Part of a small language model's weights.
Architecture: LayerNorm before each block, rotary positions, biases, untied embeddings, normalized queries and keys, attention and MLP in parallel.
Training: a variant of SOAP for these matrices, 141M tokens, 4790 steps.
Each number is 128 + 32 x the weight over its row's rms, rounded and kept within 0 to 255. Layers, rows and columns count from 0. Numbers have three digits each. The size before them is the row's rms in percent of the matrix's.

# layer 8 MLP up, 256x64, rms 0.573, rows 250-255, columns 0-63
103:129141174063158096171190164134146105154126109149166094143051129142123130045098144113113090125136139138116100203165143129111136156139133108139166091183176102166191145118154175116113131114145136
110:103134101159143156141162103130108101137154106139190194139108132118114108088132158170053117184193088112152062114123120110164196108112169119119161093117137142124123164175100127132195129151125182
102:102149142177139165112075107128077072095101088178105125095073112144117146121160097223150105053171127127120137150108116123118127120081157116142118132128158143071090163126108089115157073139082116
097:075156176073085119124171118142134126118157146193079104139176074123151185086099093124124101145135095118073078146081193108139122104093120134122133178114089125103154158116140111145135132186128069
093:137165189121100122096073098137095081104132127070114140082043169180126120152108125183138126069148145131135134095145148166077128098115112119154150183170126139126147171139139168133076116114138194
090:093092128127110149095168090094144127103164113075163106129106144103169078127245177121084092110118118099160135181135140134086146107097126109138137188148108098155067152142140146145096104157123085
# layer 8 MLP down (transposed), 256x64, rms 0.613, rows 250-255, columns 0-63
117:097126141217124135121122155098110071126146179116141128151105181177087153136161090156102086063124153125112143147118131151120145139198136080132120064115112118118120141157194098100083106114059130
112:134108134112173157170123125113104152188107122115078077059109142121167169119107159118132121158108162104199131101194072129158124121112104138152064101180126159162103104115175160113076167115156097
105:100103106085149097173111118164151135128146093098087088139075168146072131137109114115144137069106204124081079116103096155161136149145167173138177149100160073173132134089086115148130129116197112
112:111163168122130115145100153089132104146175086163163132143123135192129124084100171094066116137201166080121129080072096100126167148161155099150100117130171120047114110171147120111098115163163128
107:220150165104044142170113134123140121098133097109079106100149149083163128110155103103170167124167108174153099144136167101107161112117099181135125149101101101161194085119136114091093078132103135
094:154096130146149110086076080125114129169058132095118102173148099076129096140128106059122117190163103162146164069095146163135147165093094190156147123100122101110147109119090155165082155117087115